config.toml
num_key_value_heads = 1
head_dim = 64
init = "uniform"
optimizer = "soap_variant"
warmup_steps = 200
schedule = "wsd"
decay_shape = "linear"
doc_mask = true
train_tokens = 831300000
Each number is 128 + 32 x the weight over the matrix's rms, rounded and kept within 0 to 255. Layers, rows and columns count from 0. Numbers have three digits each.

# o: layer 3 attention output (transposed), 384x384, rms 0.109, rows 52-57,116-121,180-184,244-248,307-312,371-376, columns 0-63
# v: layer 3 attention value, 64x384, rms 0.102, rows 52-57, columns 0-63
o307:171071079161187164118137054128171172121142147095112119152136091139163169070052056166136087147117213098096178160174146165124122136101155145197155087130072155085050103184119121140133145144153167
o371:139131147118087131164113130173104111164089097112148128103098101109117093165126129127171129130141188109127182091132117098117091162167094143108141163106166103137172152135129144128152133124104181
v52:109091174147156166154063151123099164156145163130117104157138182096179083066084131110111177113089113101131151123132118148181153088158126128119138105144126132150167124162067082134130126148115127
o52:135128121099160133146097106139139085172140119126133126133077164170113138162104124134089102099097090096118180074074100135080115155109110173118137165120189163143220127113094072126129091108130095
o116:129123147111136136078164097085188120055083133091128088094094095138077108127124147169104054139156195073144109103110149072152099093124115084131070137053172135089100133158100096154156156100117188
o180:148055088136144181155114107151150161068099103150098161138045143109062163067180054095168094139112168162113092108168181188123181099153129163110117146162149100136165108136130155116128126100098113
o244:074074130150168129145135129167118071132101188161111149160124155091196112137062113203095103063182167118130137166058080160179139139081113151104119079134047110182065142067128067146120169125181187
o308:093157127118156077094137115113103083169119086111095131092180130091144166173170188177091128141076112175131102188103143112053133181142090119123107131197154093143030127131145139082124161125169167
o372:116162137194099119164155138138152143123146080129174093119153120132089099120123142114143129197156136177102066159132080106127155145156119131101098156124135132095104146165103143200133113089109074
v53:124132135083127150133110141138150128116138179098135105120137119097146144086173103087152122099123154104178145164105124106120100132143078150125175098091150131084076183143137118126110117139100189
o53:128111094137164103140133128095135137106142158143139110134143181166164160117145114120162119119182108094130125153099126108104091143137115108158122126085127157140130094065119127125094117137121121
o117:116092102079098111124135141123141112142127146101164155154127090179123086110153128107075065149111153111111127153080084061104151174153144152065112092128133105128110107072090141094124123110107100
o181:080139083165170118103123101135142100074108110155154124118168139151161127127167113076102145144148160162144056038133145130146167125146175123162101153144142138178190120147151122152183131170124129
o245:146103165183101130139195143126138113087125100091133144115133127060126105144100141075136156099125150112147164147114138097182131076066109088111162110179053117103116108134165176114127122146160135
o309:117172112119125162138105090114061151121141111136113165119141107132113180117052122124151153171156128096107214126143106172121089132147109104147145147125191154086102089161107137124152111131158071
o373:139137104059178106074194174089183098108173153109156142127211164149163099125072119116190130122133146097080108110141141181112097136131113150121141079093133141098069125156132160119076131160095149
v54:093119166132185152153118120140133135087134081113062102148140074112175175159156129141169125133124097140107136083170090110138149111086156138116092090208090134089162161162134124087117111132091121
o54:125108094161166159130202183149117180139140136118123107155113138123154106105126123122136194110114062096105159187168123122143159096148137108135105127154163132085134149147090114153128128114092137
o118:157136095033125124136138137122140206130090140095140181138088184142106148096081134113149162148150122138124105114097149063152153141101106088183094045158101119135198128123083113150076102173154155
o182:108184145134115106139048145135131135147129074153123139140077080150094122082137201121206055116101092125188107179145096149139150095141180106127141121074094184138168138081104152069093147148121117
o246:151144149073100137133101095111050134144133170144091171141154102097127138173094144201134071169160180112191083120083083128216060163148126151150081119074082115123129098088136099138145103143096154
o310:157121111230122131092116108112128075185155117162143088126155107172064135144173133132125114125116161119174157138175152121147148100130101113096154144133070108106117161089092112086118037129164134
o374:126087133122119080112051146126125104115094131128114161128124103161094125104115113142111123091136189121116117064123127127125093157155152143125139120181173137140127177205118131184152118152123135
v55:101159087115148118112106122143159131111128124068115116125143117124079161174149153086182162146144082159103079069161129097164150132139118150139097092154171130169084123130149149119114149095034142
o55:148090126117113139137107087164081124181097114110111124123085085130107167140086173099142179078129151117129125153103092070090152149102160088115193189133112095073069122132093095136163120167131088
o119:168162132100130125065089152161077196066124143127175127147125149138140127077121051085105109112120135167086141159093113209117113137150077066114114131140109167113142153151155076124095139129180086
o183:128085094052109146162128184102068133163143222079153069143103115082068142128124131123182166145087112047116046182060101223177088091145139104077113077132099091123157156129033155081162154180119136
o247:122169143157116135117126198121184121121130094169110131105145121182116124121199120165133091146134173131057121135170117107084126194106125121166058084147155115147125147153117108134106066100177145
o311:118086080155128148180105092135183126129168116170116160196158154078234146100121094172097152125134105084151156106109161048099125151128177143141157209091120104080144104118128121069186131194097136
o375:149144172122109160132124126139141084132123117131076128147142166094095109158131118141080142153111124159120153152143104094131119125119093151114093105083135154174090174114182174091095148111106094
v56:140147084136091143133132109163101081164182144119127079152098123139156107126139108132096121115174159154073140116164091182116101081082107082064113104124132133167166083134178105131103172175125092
o56:170119102061162102147092084158117125115058160102130089140150149127115115103123079132167163142103113152112191146144105138127128108092083147145200115123132108127100169182115178112177149138097147
o120:137126097142019188147136176139090091141100147164127082111030168146138119132186189090104143124147143100076051176145122043142097119177063210075097140091146139125151123125175087115116118142115147
o184:105185110103165175138160189131178131129178078222085189119127114105115163082086125148073097103100167111095110143097132127119180101096164110117097110172188116157136078098095033099142035092125135
o248:026113108129116175150114191096114156130166128103140107116137128139120098168111199156059199102113122095176150126103112193157114145125137159059084139119139078168150066114136135128077126137136128
o312:185138179133173079145173137166084118168073141106125130133105092153128102114149142098170117105173099164159130198156169164080131131123145147173124128152161139074144095136155107073141079132112130
o376:080160121103122138098132143152171105087103083142105096103152090129127128139106129109172113128061139123066089142108103021080167102136090141113149111168131118089104058113116125102150149075126122
v57:142127131142163099132111181089116122106138103120137082196125109125095142119107089087134167115131112111100178108152098135172144127140120078147128118133136104119146103089141058121116115138135106
o57:142177116135191131152074138118150123110161140181178140163123086133157143080129111082103135091159149146137134159151112102147117163172130070164126114195167152182093093109105127190177135158101144
o121:132179115105122121087078093133106114144140153142112083089165111075145155146083128088129140120154171132135115129145182129149128111110167129116152033092037147078163206105136143124123089167096169